From a checkpoint of a small transformer trained on Wikipedia.
Size: 9 layers, 2 heads of 32, MLP 384 tanh GELU, vocabulary 1173.
Architecture: LayerNorm before each block, no biases in attention or MLP, untied embeddings.
Training: a variant of SOAP for these matrices, 87M tokens.
Each number is 500 + 40 x the weight over its row's rms, rounded and kept within 0 to 999. Layers, rows and columns count from 0. Numbers have three digits each. The size before them is the row's rms in percent of the matrix's.

# layer 3 attention key, 64x96, rms 0.111, rows 28-63, columns 0-47
095:502433475583505510476526483511562525494497442510438434478490509400546514493500519514467497531430489499529461448462533519535543459439510548541517
090:457423559514528526535565489528418571456571477481422505467562428542415480531527465446447538539514495521539479430476490544516539495457472460456513
087:513441524454531496502549594513460535487556466495486463471511502512472512542497543477377568463548431502466544505506444510510481546410514520434432
088:536529544487509496480558499410507417524478560484488541492491510529513457480500455476474499403471472500484496588543518468476505459481469379487514
081:511477482499452522500472486463493525508512481540448480476586458521466430530480440496506535478473517568536485546440597537420589446538471529496463
073:472483461511576463497552541493516567494461486504461521496415517511445472484477578494486479471456478546548519506536540510490493419449488515496484
110:516569515483580468572530516470464456507528470458537519480443474475456499498484549506455463469493552459496515493558451540502446476433550506464488
075:526457533531546430551547518522522543506543508406544493464467490450552541518560502537482481464494492511539468463548548523453520489537573512463556
104:506453518496416483452474546535526531530494483497432484451553463516524539476474450516540553462496461507477501499451578492463567460562501470522500
086:504516495474492517492447453556481523481509524540446517500451494523531518481518510513499512459527527488502515519486490449502499544509477488476602
116:487564475533578529523520507491522466481496483498508535501464461544441525495505520456514484449502539475484598472516451478572449533454469552487521
086:510473514527550556462493495480524533485549481453438392466491495491497520525570502482447527601469557493489463558478463520503548453596480562458539
128:487577481456515519472519447518525475464512534563537528559445514456486494508494515493481475456520527511445561436564462575534447527430537467499476
078:516588483481428453496455575553551517474499472521505471555527442456489500472515444466557499507495475585506475616426576544523545481488513539552548
182:507580469480565522536516425509502414464500512497493562495431530495488485515499544450477445483529537458483573441539418473527443537449486457501500
135:486398505465462474435505496497490540496500521503471474488567488553522512476522458513483534521463423505519432517455557506453547466557519465471500
105:499433510474504492498504538501501510563465483524479447554573449549518453401491521543578616515469509526565415550462524465497539472544482426506524
084:509468501442444455560595473507501490550516543509512413465599467462563529538557522370516482555486519489520470499442470490562515553465521530516474
077:526433521514480493489491489437547505495509542537496570469608502521531406513552414543545464456542481474493524463522505545490587514484576483473488
108:533584516445570485577526437528515487462532549498548549465430523488426526468457531472492511458552532503492555495527406518488491520467509472477481
092:478391542511401490462516532431510577506552489470504486426489542529455518526448436452582460475500526519467417523500528490469540523502495466474475
088:556512470516495519491508479518512491493525552454624453468468447627497540518493516522510458579503502464566491531417471535520460570540514522510489
085:530487423480599525565506491478488509479523501390417536460535483493481486568413491527548428465517484526457572540487418523539555458524533503479542
092:430538483456593488495520502495496487503534436478560523541476503483487466548530436515479449614477499465452569552551433515493470530472500534542502
086:470459458515511476534516510681518474474512473542550470431423485469529517496533479505576491465478484484510576456520506529490475565510503499471543
081:511429494523546534551509500512592474472496464479496461498509468495548525453480497587503464502513444586516463470507461464545447550480488559461466
084:512515458540599434471467447453524509518516526518405494451509479538508504444520438483612514550539548492464465507559558488498462539472482479597418
081:510493403475550499439518519497561509428524571477497438423448472503517497478472544558501449459564516496509536531527503428494482496478540456491517
117:457513551538418564449494543502509578529510492511493466501518478457556496497447487564521588511522417513559473503444567494439556496526458488520429
087:493526384479559615456521552446464445478519475477491509517462475513440548476545529557509463494488531508429513460468464498465455529432493508505457
100:466465560416475489517443515563509533547532522508484416507482472536461528463498446548560517536458474543488460592547571467468590471549491537530526
095:519566570510538477425489467553543583480500521460518494473497503500411452533563541511468515488538505531474532470467479487473449522535520423481462
121:488566524489572517493510491490512424456516504441506521503445501480413514451519547470448504528476516412481513497589458537553454504460554492492491
112:515420497523493509473492520494449533507460498541538494452548474479494501474499516524531559485507496527519414499456538541417506467531487491569554
078:432475457477534516461555454549544473477500451533503554512503522503403483547576557510558551450573510499534449502480582496562486463484481617477481
086:497547422497448536497400559517510530522390516487483449487511466541530483469510458475502562500468555547523553562492494513455534477534447537450456
# layer 3 attention query, 64x96, rms 0.097, rows 29-63, columns 0-47
095:509511476547542559471491520460589476549531435508580505510548538437479541513500504498520502484542472477465452422524540567479492494499500598555456
099:501540521544492467563441450551511512469553519521578484547512486465525424490583403522522454532507523479456462470513488487438460550562524414512499
100:497520539510435506551415533506560538507424401521457534495498470584473529434518466520553531626490532552515450408530508526469434451525514450482524
098:492485436478513486472564498493442542569376447486533529585530487507471464529497537564476515503520541570538440536538512537445531435525468492441516
101:492518519523488528562470495528538457444616526448539461484461523533517529506546519402514488455566445421462491436461520442553483577497558509539514
109:523523511527479477517474452574558458427584511513525505436471546460501542533568518448475496445560455431470520459483512411517522595527566504517511
080:474449509444469532522502440452535519535460561557466516485556562530505417424514554522454491559469486541541459492509496523487440470502422489460510
092:478504464465552495505507490410498450564404501533492508597500491534496463480492507462545554506435547576563465539483526518481504417453462487488502
080:491453548522551536490547542473470498517431459535550454499557431511574409482422531535483478522497501563577491519517462515479545469508448424557521
096:470497459532562472480513463584510475461545535480511542458485548473445527502573472441511509472534456457456533455549506488511460571513578534441497
084:479493566483496422475548502534560458433508550508495555449469581523527528569530525444465486477564459448482482453530517473532509570444540503557489
095:497539485490465459490498484517542483445558484455523522447419575473442569517589556490501488415573523496480568465495532484528539511497467579543467
097:536543550455517478493507499505537490442532499459574505513489547475475530610513518548566491503490535460454507407563489507485502530499544506574443
107:534510473524496457460507512546527515410565559488568518483474569498463537557540519471496490487551507409460524481558495453533457588487554509457501
114:482478497587478430495488497519562525454575506493472483458532530466512528547552478465528475472560527411456549424491522478540481542453543584473497
101:486485472461552440544452465521528571455500548515572510449467516471538471469519558521497463447441513513456509505541546404560472545433506459554468
094:463459466605568583497426576522507525502452442447488506523468533520476481563465485482486505448480408486507490542459575540489489518511486466502469
087:485549435520471419494545579469445511527526503450546504513476527499503484492462536418485484471569446440479471538435451453507489525484511587557559
100:447502480509542498461483553490466472556447482386445465508489429469474511501499506485539519500460546534509478556513461487462513442529503441469536
095:576548459541508482442480476484508439484475520525496534512460465455475547559576514503474586521490443459490583523492588485441480533560527495462535
096:508549540470522502523530447424444481550518441491576499474542533489463543464530512497513511380405477490502482518525491480474474500440500447470555
097:484431473521529531465524512512478511539581512514583473493479512520514553506586451501497490597469496539527448496474564494500470505512476526494470
098:524469472477495486514467540518469606487482485521426537551525446501499529505473491478497505494612514523536465548482452557589473486406442509471457
093:479531468546567551532486510466408510531520455480509522496513449469478495524452384486436457531457507501478465535504565471505540496488503561484397
088:481485469522521506423496489532495555500488532509482481465545518398542448567551513451539480518513437425516515521498482612409516517448522471510468
097:525469528531468605488503524530432534478474589547539515531499546475452483515473479467526503431404493462475567395467438498487489461460553516500474
092:509458565521508510546526520519552530533553467529497423530418529474548475509572525499494476488480488487516542473451451541469535533500523571456512
111:478496561528532405467512476523479525477506500425496520486502494491460581498524461487517497452505526508408531509510452506547500501566509512501509
094:490470569446508417491493571509419490527569491490507517494540482515539527477433395448509564491420557516553559529496498519476506514492508472491495
098:511509470505548490498532479482485461449460430512519564496469508464462477485543557529451470449514565447500576382519499568510464498484490537430475
096:496545441536511527572608443537509465563481503500442454480497418541488455541575524517503469470470502518516503502549483478462487422457439510562460
105:521408486454475533485528458461520529551473487565496430574538454521531536439429496485490515466513490508520438475434569491425585419488454441505519
103:463522430458498513490529428556476472484578500436479477496486569529499612525498463452481504490551497425507542473490451485531571539526585460584435
090:566464489497460511578459560521452468513461467453522494494475527428512426557457476497498503563446450536487518480483549547541529446479507500538458
091:444517492501457561562495521517504476418546551538516537510419467475471527547478547456538512440522477504468480481502526461543507509476505491491510
# layer 3 attention value, 64x96, rms 0.135, rows 0-63, columns 0-47
076:574531446485523510495526455462434466522495468520506447463511509525443522447461461481500482518514423454615440509541506507539531515533516545491568
076:560477442509548464517536579448512486493451563475560523529537467521518500501513481512417471485503474520588496530473503505546510503544473539473470
080:506487522556518533546503416454483467496440517508491521477526474474547451542461502428467470471503468477522471502503415554492513525489432599532540
084:510557492541476539495559465505497416485455589492500517450506498385495476457473475475471435471474574492486517534535573421492517504494479547551480
086:499476540514508480494521494539522492504541394505522480591472496511572503479510510509491550522530501584508534522477539499522520498477579451522483
086:549514587491511479551486512470485509545458523539518493417497448480461527456558518525557487473547505463490500428440465475518492533492545480474574
074:483470479527494497537529512548552584503563509481494555566519496541486542522443479440506529529499471498500517557505501506552519555472478561480450
076:559541417490555540580548441490529533557497491494479465488466546496489402518521503484505465401507494503458509538456522543520436489576487513558544
084:453486507452566467492528512443547467464487548495478509536533520596494577508483466562535526488582484528496458510471517508455489438528462456454445
106:468484535479516407560582488561552525469538586479483472545534487495505528549488519608420487501447535533535541473454483465508510552504497516513595
079:454533493515445451467523480464471543505499426502586527504446540485461480478509515464540490526471507528465541444507501504464576571498471498506519
085:458500503538458481457494520467547500507490562509556523525439467487554518540496447483464531447485580519564508475503504539467470506508477467542492
085:474539599449488528526479567521610461459493517486539496454466451483515486517462510532489435472575585475585478498503454496480561457523434501509497
078:521464594547497475545523541548488491536508471538515506471543500491491430438555575556439499487526494495486515528565460493411539527464518532444478
083:466521419480484524518484508555544555508508439515518482456453552525545482453510529491426561491511504499515539499440520541450567532492486531495464
081:496500505482560475508477490585467492572536491567539503390496423404482512517525458466425483492530499519516483478504533492522486503523512436473452
088:478505566520489487487510493449506487514506558459500513509512524487499547501513530457557490465473505489421528486516539422468527533595532477549554
079:529488553496531518421448475511495507511472555480514547540508446562482488417504575436524446609465518531494516465511416538486425443453506493458532
091:495453437422467587545524507488560500484480552533519485525496464540547478523462477439493491529521524511454489524432526443514452558464516442518587
083:506496514547509519526469506492493502531439490574454481502439473562557386495504481514591513524417467460511534503520442489466498495433452490493529
089:495539490537526459567532522478527553513481531544459514541453453575530602508491490508580514523548461530494510571453483459444490517467508457563473
087:490527517520545592541533509541449504490513500475540541483485472571491569490463427498488478506543440533516471478527434502520489482542542521484549
082:489465497521533528419472507480578542454571604568474427495505478492532554500537490525481498427490522515529513487518509572490521492519433493487520
080:477488504504473571470554533533465496465549442482408485414524490453423574445491488529569542454421497519547459530515480503505469480516554529558506
082:478511477505503447486511580523523468490515483482537480549500481425448482497485538557520528526508486519519538538487508508499493461482474505436556
083:435486551483478442442465504506529564411467607400467494427497542523502524560498598496527519539541463501535496519491445487531542465469499536519584
091:510510496555548476491510470474483519518410531435514462529504482489461490482457468461497583471448397550479560490534493456483477520483511475458470
084:513510460527511576471555462531479493447479544516546476499509483498509555475487495586601587501483526539500484443442539500502535540490521472409492
091:508481563491486549459487478492505403496464457513560483560528511530493594544538479497468520510475471488423544548502467484472372493531485574430514
093:499510441454509528476520544520510498506487502440438478479500526581581567566500545513524517426459536516551482537484481433504450472475513530509510
074:487524444426494504465476480433390530488504550460595537509480558498558475472565455541533484459539497525495484476479513507532540531493493505489491
091:512499489499446506450475472524550492543522442507542545449511508505479484496529497520458517398457522515491555595503484557565545506437502482579456
104:489483464489454543481507516448498431472507430521463419520453512528519473435531453523404526458485540524456508498525483506481532496510577550581508
119:505542571491562469525529463559488589482455486512475524485460505490482580517511518426543496497450511463435465531510498467522488487504478524537415
115:522480470488531443461419515492528455476506493510528495571542436460453500560512537543546393551472533543523476547519520467555451484516491456502512
113:535471552531504433537451479545565481539504480557539471486554553485475492530472567528494466516528523512399494451565511421515478507505478519511520
113:536497560528544488458438418515526448478557560422534469501557519592519616497427510509435550526468479515494513500503455514563462483525499459431442
097:460505543506544490516438501423495502544451548519481468490481495507513494511538514473513516471518525510455573516492489508500487556576512402488465
114:544500516522454502593462554532514535506451439492493513517506495431513498532510521517523458537510485483538494542509453472443487519499500521474385
121:513530457530525467527484453466526504553521445490464491514512507544518512511422474542452440537521498561445512473484496474499454520486588476570505
124:514484463494489540487417533505466506481521515554545522563518502587510464585457481475435505562485500486508506444493534571475509498495437452518505
112:548491449459464533532571463529508490475528506448499477474516509467502524515544485520495463501452448505514512510495528481526574544484564489525535
113:536467460590467431546552463550517507549486525532493467519564438438480528523515520493527513497511475491500457497499478497610495490470498535507473
106:502503571516581435529452495492535519546506508469448496440468491468505567486468563450528538445451462500547521508488521526433521553480538583457486
119:540481524485453494505494472449484469501520429539544402513483470534464468480498463518493459440522506514553457458513538470581451479515519521565551
116:535491496532542474516525531562512489483499441561517535474496473602452523460480444436487557382522463543475524525521494520503499509504472482534462
125:440519423443433559476485509490476492535506449448475530421463519535507488510549556467551453503595424534507516493539485560582494506469527527560465
120:537488570516523557511584469542461559512464445369484505499451440449504443519485484476554580536519455470520510467518483464492552483524563447441527
112:544480484505537469610522441527462543502442408456473498497488587468503495530485521483544446519537487496541519591497554486540527509572525462549459
113:529493519447478525462519554428536513512503412458463473495535450455475402536500493511574550476457496490540500525516495464540544516466517494521416
098:528502473524484429436486519488450552496519530491532502535509559536432462455564523464556522496444502500541532528455488401520404468519497495527466
107:507502516577490474486436414532488468499513489458581496430509482510518512547465535499437504477555579499500576537520533551434457508528468524504519
114:517495556398481489447452476484473476493438504490495458486473555484507568603546498450552420490540507512455490514525525439453526472508501450488556
118:448537503383523464409493455528473529511506508488506461498524501477534467478534491505522509467525547482472521457483459487483460481452446559515428
111:496497503393505553527525553466438489581427488434505510508464519464474434499481509487447504460511457470493537500496477491576513491491444595449521
106:493489561562539558484508496517484547517448512540547478391530513540463586501501496463442496527464536470461520497468465457442474530538557521531556
123:494535481496548509521556505498550570491469454490494587540467415497513445547425514489489443502513545499546507510457487511530475494493472444502599
110:537512445511533514513456508489497501498471601455418516451517571453529509523563567549469543470509536476498474500483467426507498463557597498474398
115:516482422509499479513523466403413448485489466509441508492576481479496477506451504512553534544491517471468463459503499550513513496513556536504482
102:557494581448457495498502460449468531476450544495412499471489493467466562483449527492502524516469564483499533479486442475521498538495480532501399
114:483483523496490505416533528542551438502560479468556450500560522510503548496483472495488474543551534473493452510494495412518507482568463478483506
118:477483413474507408454504467580594511513532475560434495514461513556458555523561509557469513511482482482507527603517472504492508507483510486503514
120:512508468505470536464502476468489540496514501486485512466489489526534487508523470430579457539481455490484530496533509443557447502512581558498516
118:569497570511539419540505541532565424512499539481488487527486475411562570480549531516523451431574561500496464454473478492520478505479522523473453
# layer 3 attention output (transposed), 64x96, rms 0.137, rows 0-63, columns 0-47
079:551481461485426486517476502546520481484480520441477471458578494578500475450603563484540491466471500507509497458473474514461435501488438517536472
087:468475531480507521504555544505469511493497491495493542407459539477493414439510537488475451523516503501523472603426513485562508423503546505541543
083:493446542582564531525544511446490481503394470555455444525526495532455539531539501472496560514433599475466514541516494480477483439474488529546441
093:595559481503474448503565523541550451560511464570476502526470500474413545478461550461501525531520486551530517481513533483477519518406521542480420
093:503485504526520539422540489494504545479545534497534522479449491473519485531490462501550481601494472481546509508561501538564502467482498514484490
089:517460489504429539503483567547511529438590466475500526603472498576527423467594547490446508534534502456451564486476469487453515465460535516528533
075:501468508476543478488452452525435510496439501502539580520523455505498462507482486523537523554474544453534514523497540464576534517488380482424505
078:615544517543516474479557496467507473566507487479530485480462537484534499563479552526435424540397510456412494507477414503467489492493478496503489
088:425468558533457488518504527477507452459479568456536502506509518453502485536527491451495525404567504590552445485488399517457485509485496437444508
105:523455462492539431493489485526495452537500458527476509485519512530480531446503466547447424515454492506478424561480532522507466496424506444432551
085:448447478465506526460476544497591463442428552495508491526487462539508607527529440475466554489503510493470566508485520414529531559511469537464453
084:475527505503542524535503543538589490514463467445506458409444510514453490504481493487589535519454510524502479447476465502541515520505551437486533
099:531486456497524508524459532504535432511387493514399486516485554470507549482474497471528495465553488572549506541544553500449473507397530483522510
084:498501487482468553516539529500482556445512507543425518472552491531508558504518586500457503446528491479557446476515548506542501522442521491448530
082:442477490526539483558467475533512508552483501511492520409522490434491547541512500435500457516484475565467497549438490498569502506433531570520481
087:536523426502521509472503468524544501518473476487586528510501471470457520449516517567564500570547473522532472460465533518527504479506537489509417
091:441476538495437534511520509546492496416525521524462454541462445532477500519456529479469487537440463432449571497492499498501533540456555506449472
081:472491486468508433488433500534527481490554448513510564520507490542517491550498587457515549485539462475503496503547482436505445479512408534498521
088:479568553484471512494545484482463577534524512499495540444494498446520495452548494394527550523468429537472540532432486478528521510449415458464480
092:407513524467529509528482558472444490512482517490435539512458508517530475445477532465584533484530512428513523432469519537501534572504501481517536
089:447480575518505426535518480509471453479557504470490444524435467484477534475492500425562507495546519430487524487452492533451439478480486439487549
092:491518477548508453492520504487449453502469548489514533522457442492563457495474504513498498476462476451438531533529546500517466442424479526531549
091:504486453511484462584495466505473523451439495490502436449479535541478596483520437552535502517552455589530478492537476461485448488503518367480439
080:563390485563509489441509482506506504462528492426517504475538507513518479534461569454539524475446494521507501480518458507471436487469616541593573
082:543503502520500421512469472431539479479462462476475563589475455523534495510520455461449468461553427538453491443500492468552509518601473498507522
093:463502513493500466532503512536489514486440461475517505580474445504518547465569530512480499419512498546540488572556552532426446564568495522495548
099:399507551506469429480496506462571518468562481469507526502459438474541491564536447486468457453461563506468553448488513530480520521520510500542495
088:508544579508454405447452558518629546474477480480497463548597548513501551469439527513454463574510510472512518482433458486451509511538498487509513
094:491576526567528556509457513538502494511556561516529563555529523509464469535514472445492466412472455475537584480409494533445459523510468519555534
094:442459540532521544437468479530509542532490530500467515484470575428516467541507528518537480527484480467482447550432485558423451532534514485469517
082:474572473463508520439542458499515491586487476504627466468535527500461492461467572454508522516496539482452477475429551456519534484515445546489492
092:569519502485491541493491478528504486530474492496553500531403537503558545544449539484487499492488469531503485536536520529576489518443534502520533
102:511539532529455468487500455548556510507498445489525440532482508503468539524481457461475420451519481467548534540513558493555400419523533458470577
116:551565479456465529516532468479485492562414434503528481438421520544467507572546572587541536520517480543524480517499484572499507447517535529516438
117:538557556435485551463497476540552473508547517574525435562510479504514537502487458486501537564504457581488483467514546522555534497442535492484499
111:629475501472443497569487526440526500526491476557466524496514499464548511492433415466488517489508525557520422495565477495504508478447434484510525
111:557534532554542506534483503486531520508552502455508521545470481547519500541523489497507493549438452487403526462500500378447519528552482516536523
100:565469451493501554507446446523471539519557461529517577434495500455497494485490484495559526446550507553494523590478536491502486529537449549537495
115:486463469477446517457445431519547500497476537501513447485544537505487425468536439561535456557553520559487451406444392518420476590522518466464479
125:542500528531543487524475435519506509544511440540526614540534490470477505548521452500548548476507475529476511511453460538485480508491564505525499
116:447485571517499520455501524481486465584512505520534485487524492553515534516498504482450442483481506485503453501494450526492510592524505467489468
104:575536493564481535495597507486503555466451548453479522556521501451474484508519541544489494564485510443457518413514528594468429495462539506558490
108:521467504493416475540527511549510497468519465492428474515548499492502539474558477523502571512429475516538503484547449455497460462507496489484433
098:529494546506438489583450509506463521490487436475536565501527572493468570431529555570470449438548492548477479457570543457576486502462476518553523
115:504446501527519510470450486504476472442507529500570477475461432488450544546456411419460546508458527426506547483557484488542433556499499506443519
109:586508468510537553548461584446487457503514468466513522442506460504456592492499490563438511577554392525502469448524540488503491483563508463511483
113:488522426471540460436454479486479437572438523515489569532466428545500496489529555486582513555445457517401499571503507458475454473446488563504508
110:479502538535460585533527592464489510460431531527536439456510486485502511417488544515531522434438503470459481457416491492525452465466480558525537
117:527514524531496490570549478475573511407534457478548572496465508443471555482446512510528522478505529505481573521514488596488497509485520494482487
103:478553428544488463408543535465557457442524548428459407487477533531518495462486485470515553546521521529428477457465477536500480455477605498450468
103:548517430501503488499578515583526427493458422412491487534514479496481477422472477559474555558548542524522478520531444449492434580580506519454523
113:550483548523462541558553526465469620480559494488518550452530493471596489580454522511433518477494479490567520489450462453474483579450487466482552
110:500498549512467508521537407467458526507418527509484545522507487478435497496526524506584475448493559500493475539525456503542505536547529479533524
119:456508527482518461455464539498525527489447421473389493520558508501489517526522523502518432505500506486544510437451450468491550522570468529467573
106:492454445457579526542425543491459506462463474488513485454504476485486460394463569492530542482520487443478546497545470438554530479456536529455518
109:521480496466530512583494463520559545587493472485510449429509536519527542526479528581396548480476500504550440473499567443578533459497515520492477
123:394536548467508600576508410497519446490523481477498563587494469498505531495504508482548569432545499473455537504416527538464510496428521516477465
112:551502495415595519486529469529455544514540517433494447411566563462482560431478525514508478457497472549425567488541445450549575498532517482556464
109:552534535529537491450495491438512465494505515478486480478541548478522423521447389514468463551430519492445388501518484523537512511428498438531507
097:518515494482506537486505453459518557490518455428524512396500482445515503450576485427469521463531506511446509443492424507480507443571555543560503
106:442494512463484532474500557535528513490503586544515513461420500507477502467526373531468445532454559470484500528488489527508500544517510512475570
106:588517407553476500475471471545492504498529484562542435591473492505490553452573507569510417504498489470516444536483512540484490419517530468446515
110:544532505470515531426501539485522471522407483530549453528446500435551505524502472494566521554513457513475542533534537458529474497559510452571467
113:562541546496392497532479564523473462554528503532450527440507512465467435534541487446425465574568528473455552491521452513528528433506486573507425
# layer 3 MLP up, 384x96, rms 0.141, rows 0-41, columns 0-47
096:510525498482523533569431478541591447497441527509478437509510464457537545545516468468539485479441526523551403505519454457439510570456506497537513
108:479516527519559517549455480541471492454462539488486402484509490468479537508518469443488517495502459525558446474488472516522466569564523439467531
099:519491439518557498474554473517522615524499434523515535468540558511497503470583487508462487462566551422504536453537568532477532487505501478533459
104:577474453514565479404483513493549484437530441503476525455567523511470472522469594509419495485529546428485487469527569523483548498478558558499518
101:409478550479485527544479488454531525504541475534527498496467519515496507482451556530486487520526517472407527530517487485449516553448496545483515
092:469443478476527454491513441576549472427514583466504491536467522496451539563551433414451486465510538521510497496547499464437427518492523543518541
093:530533502440519507464465520439487466384468514446561490474422555449544449472518496514520522557559509472532541498486506511503448459472544531558562
094:530513432464498463528535496460470486566495541512511567499561506490499447529530529516438473504506484535548511543520458468438568526552536449421521
107:461510529533509540482498474513568466424528494438468516530440483434465476581525474502511496539494503506480529417539470462522432537475493455451481
087:427523550520554487520502436474532462457487504482472464543440520455494484557477495464526527447444508429438450444484499504546473567552494527412450
101:485538511478488567541475404553551517507484580485491485545461542504500456498557461451543572471548557549566457485509415481434462569490553445555517
120:434523510584556520516443488468525468415501457424558467565456523536467472606525462500441510495492502516529521451497479504484516496484471552475463
104:531548510472491473528517451506514512512441541582522550502457540537486450507514532489483507553486501472460483569513471441512552545506518473515548
108:550490472467509503432538481486545471517531505491436538504515527532505443509479476539460473490531562490498491525506485483494611595549470565454536
105:470469513523517481493478434513506557520510531523490437494498541516500464520533526423494453436535485447523496448527462601494434480540575495542504
095:542503463450573555506541481432555529489536510514478452436511477488509508533469480514568483456503478545425439382516488483494502536432444513462476
103:486474446512537496528450491482511440521448572551566484520483538510568439504544494448572496479514469551457508515502462443425461544556484504496574
095:544444510512508465519514474453547495508444565504486444479495569489546436576527558510417450554482511452459444467488502472575542561491490512534517
108:564504500476515491505503512517490572498429508564448482518486509488460446502581477528499494547557561540582447521488379507484491505535523481542484
107:464559549511559513498501442510491433531494538535525484516447549492525405498476543499498462564509538455523500519494535458415500523592560420456486
097:530480480479484441549472402470524524509546469533501583514514570509500517511506490421475439476501527536503454490556442505442536531505522547500533
099:540387478517528513551496470497475504499511482477503538489593606521447500491478494475452500469589509547577475497532491524494508526502513448517466
095:457428553546517468482539524488462533479524520485499443509524501506502424531590527506467473503505586444449546497470476437542464558390476510532524
089:471500503539457418514524506507503476473457538527509497503487479540481535493490539499374476533488538468454458517523563506510435436518511518432545
097:498451476445531479471481447482543542570491524492480528483496580466478516446522542588500458544451443489500446520489475470564524543479536551481547
101:514495565464480482537471414499508466544506541511455515479530537584541525509510571519407501463470556424533495551499486525508484502480517463487509
087:476462499510484535490441518490556575425434479483537481471525503471479527504504464363527503506539572497434471457535505464573582510463485477531513
088:441464493543534478494482502497512492486452527528457560528520527459521510523493488513459421476584543420424451481529534508574439587423479439495470
103:479520516545499474482459521486566426436537424485530513442514512563428504486494530478527481534468523403494610519499530499512469535463459501505516
098:555505592516513528519502527495491541472547534490489448456526485432541530529440451512580510509494477471486458450511520406482483582427442475522535
096:477561533505551511464458505456535491480440470505485438415466478507498480470510458557488451551521510529498443443479473535510537497500459538462481
107:533477476510546481485469462503474437482519508441509508512462466508539484551546547497472466452500516540483536518527502468539472441493508479453490
082:567478471572542445525461488484471519436485530487529470506485457469418492492531490500497552477457413523477497477562480519548515451506526469440529
097:512486524505501433464482467543504465438524490510459485526452546465414484559544495572459472459480551480622460489513450514562470537521539496521525
098:519444557551494521463480541477466439408479467468472538434451480506416462545491495522486469460481469514528582517521497540501434480476519455462461
090:488577564551495467447514484528491447510507539545539492503428537536482462500547456433475461547493484461444522498507407439499499522571521505495525
112:463483476553512454515491431466502513460520484508473490560551553481444447505556517515470518503460546412532453507478527498463520568488547448523536
106:499454481524486489587497478504456446478447409480485472550571526490490528498542508539473457459498563480548567517494429515451470555499534506500523
060:527498424467551406482491478544458515481511498490511527465506552502460593546518510504479469427502551485503488493510472431491477521512511572482493
104:486446456463540501484420475514485515623477465458481506516538533545493530536499509461478504477552502541530459519477424507491608578524508512540566
097:503526490477508550480492511486545529447547514413503485469500487456502449476475489474455517548571548426453496395485525613594487610464495475447509
095:511437537587505541473515521449502442546508525474510490461455491493521465538553579479461482475482478579425490515481497480482450502430497441510427
# layer 3 MLP down (transposed), 384x96, rms 0.124, rows 0-40, columns 0-47
085:510490493464471492452513483517464506493578501522517467489458536542482459430457544428467469468556408441434555521521496498540477477545419519459500
099:415481533498472531464502490439459480508534505499523522525496544552513392515555523505491475432482502400487520512473458523504431487528487514583469
112:558438587470467524488492535509482565480481441470536524431528497465472503509521462435523497534511438488510544546496465525532551433510479485555507
106:554500497540496565509474460558540541541501522516555463526536511526534466513536516499471497507531532595448429477531526459444524536594510476504464
098:571472493497509461479513533517490488443505508499449540512511462524469540421508421519505529507490522500599491502499476521548462434509492492524484
089:577529559558541566523506520450451541499439469515510477504555512498524477566515580496502454427548544468473460548445522449538544519565563487526529
088:473474470543560424525512558557506527579574543518503509516559491472504496536532442508432432507533539524526479444471438489524532484567514475462457
110:562491509491533485551461489529516516467599500468503508472516527462511499515474570500517502414485455570524450517510399486529470540522496436518528
102:410539488553533497511448425480531489539567510489506561443550411529518527527542509500461475514441502529540518525513465467457510535557530491433498
093:463520547449487536490532429535512497449514474514515496493446521493573489491492491514502493410442489596551495576500502503445529471487467440574505
103:565485441539517573567521444517456505553460500468466534522481499407496555542491507377483508462518484508491486486498472455506445469500505526480508
120:324510538533518569504491481512507537491515528432532472505474496520534512540482514506458467535463563518521479462522521480469509474459489469463535
126:584505555455465494485448513547480440534615509545524507503546411443446464523495483484517532505530484510481469486558438527485496491512521425547526
120:535528534531466564476525500494518455512545568488473504504529513489533482497500511495571500578492540523462533526495419509552534481512444474481466
094:505472561497523514489470486487487495509514444440492506464464430446497475490586513546502471448465507478539477477479439601458493480525560491510513
090:454525502522413428417445518544481468485496443474495538532528512496491513426539483519432439549484509469584534584502534501510419472566531518505542
090:542501563470433517480592450534493470467525433515513508514504527508509519509444482555455552562445452502506513522438519533535520523458549440476471
095:539537495442450480505520490484507427526541529574403489486432527504499511531484525547465492548437500551551517460517526565496514436483460498508435
104:446481541562506457512514442482504477480518496434507517491497476553541537487454532467489459417512468439411566487499601440518507517435496550478478
095:509508515435461507497561463540464530449530476474486522480511445514514494504510532498480565502469481511531493559532512529582443504406510617487529
102:562478528481465470571545427515476537487507510490504476512487609460465537498516575409499484522496481455503467418523488493500542503508514490492533
083:531460471486519501474539508491509541563407519476504517536500512445490496519497559529488449483457510555460528512534557513551464494470444510490492
091:524498430498447511473465512559494460464481451449493526592501541454525503508517523496518503533468491519518531493556448566547513449569501529506558
085:487556482414507548428509488477515519507532527507454508525537558518528496462479492518651495465506533534511537492474487442508488588525478507549456
105:489481489553492464506500422495463510563499503446489521448496451513516453525454450446423401576512443509568463511547428507541517494531511401519477
109:475487501502592458517517491450465521540528541455440531512539507513514476499517504542542505521489485489535459556450485477584510580494517543438438
090:605530467443537463486510577544465469536557500513486511522557519555463490493494467578587546522487487484550491454508411529517524528505461489453581
088:438491504477447481471477566519549528556583474481551488594541476487516509492542546535533494462482574513546464553473447501471480473515475541517574
100:617459464498518445559511512524438469518575510507473557524526516521441568451579506524489481495476430522571501476587526504492436466542434566528506
107:436538393430512446490437550524532462531462502541443585477486532528499499448572518492533489507483524528554492525540462588510479458529455489501453
086:572455543520461492512552498535507512500512519479464573546574570483513489541522589456496551453493501427505537554515483423503537521480551496500513
100:612499470510487476542526526515528529505531415499441465527451452455480496528510444479513503470492511459491416477513503569459501549502524527514558
093:414498513430460531454529503483525445564506464513467524489483524533571470479455501474545505504499552435509503521443513463473462582520474563528502
096:549490479505557538513530482514473479519464504495519492464468539526464511473382460478458620454518477531476518504490504481508547567441564465476570
092:545515485432509457495526486523557558549478500476472456513491494463523562482566485432416545525489560480536433500466467472552519520500441528556514
107:584563568509514494485534491523461510501483526457540455487437570517454547543543511482459481538488544491383524470559439450492499494528505477531466
109:521540535495497483449462500462491492478474485495503533484515515469563522513474602481498566450496483520463499591484525514491424490531475610457472
098:627476485523485529432482487512506468556464496534555501528581563440458552477486438513466489539472497553538509445441536513493485525486425470551622
075:692578499490551496480498486526487522466524524484507533474485549509413534543545534508457449486506503456486519483538476464476481504481499520490479
094:498526474531479487513611562482528541459520545444444584513447464523514503530481456530553546463447486483446505530524546499442450432541483435454534
091:533466521474456493518538485469480430540421475550464532525472583497460516476544460497541436500491449541520556539536489456504487421477474495521520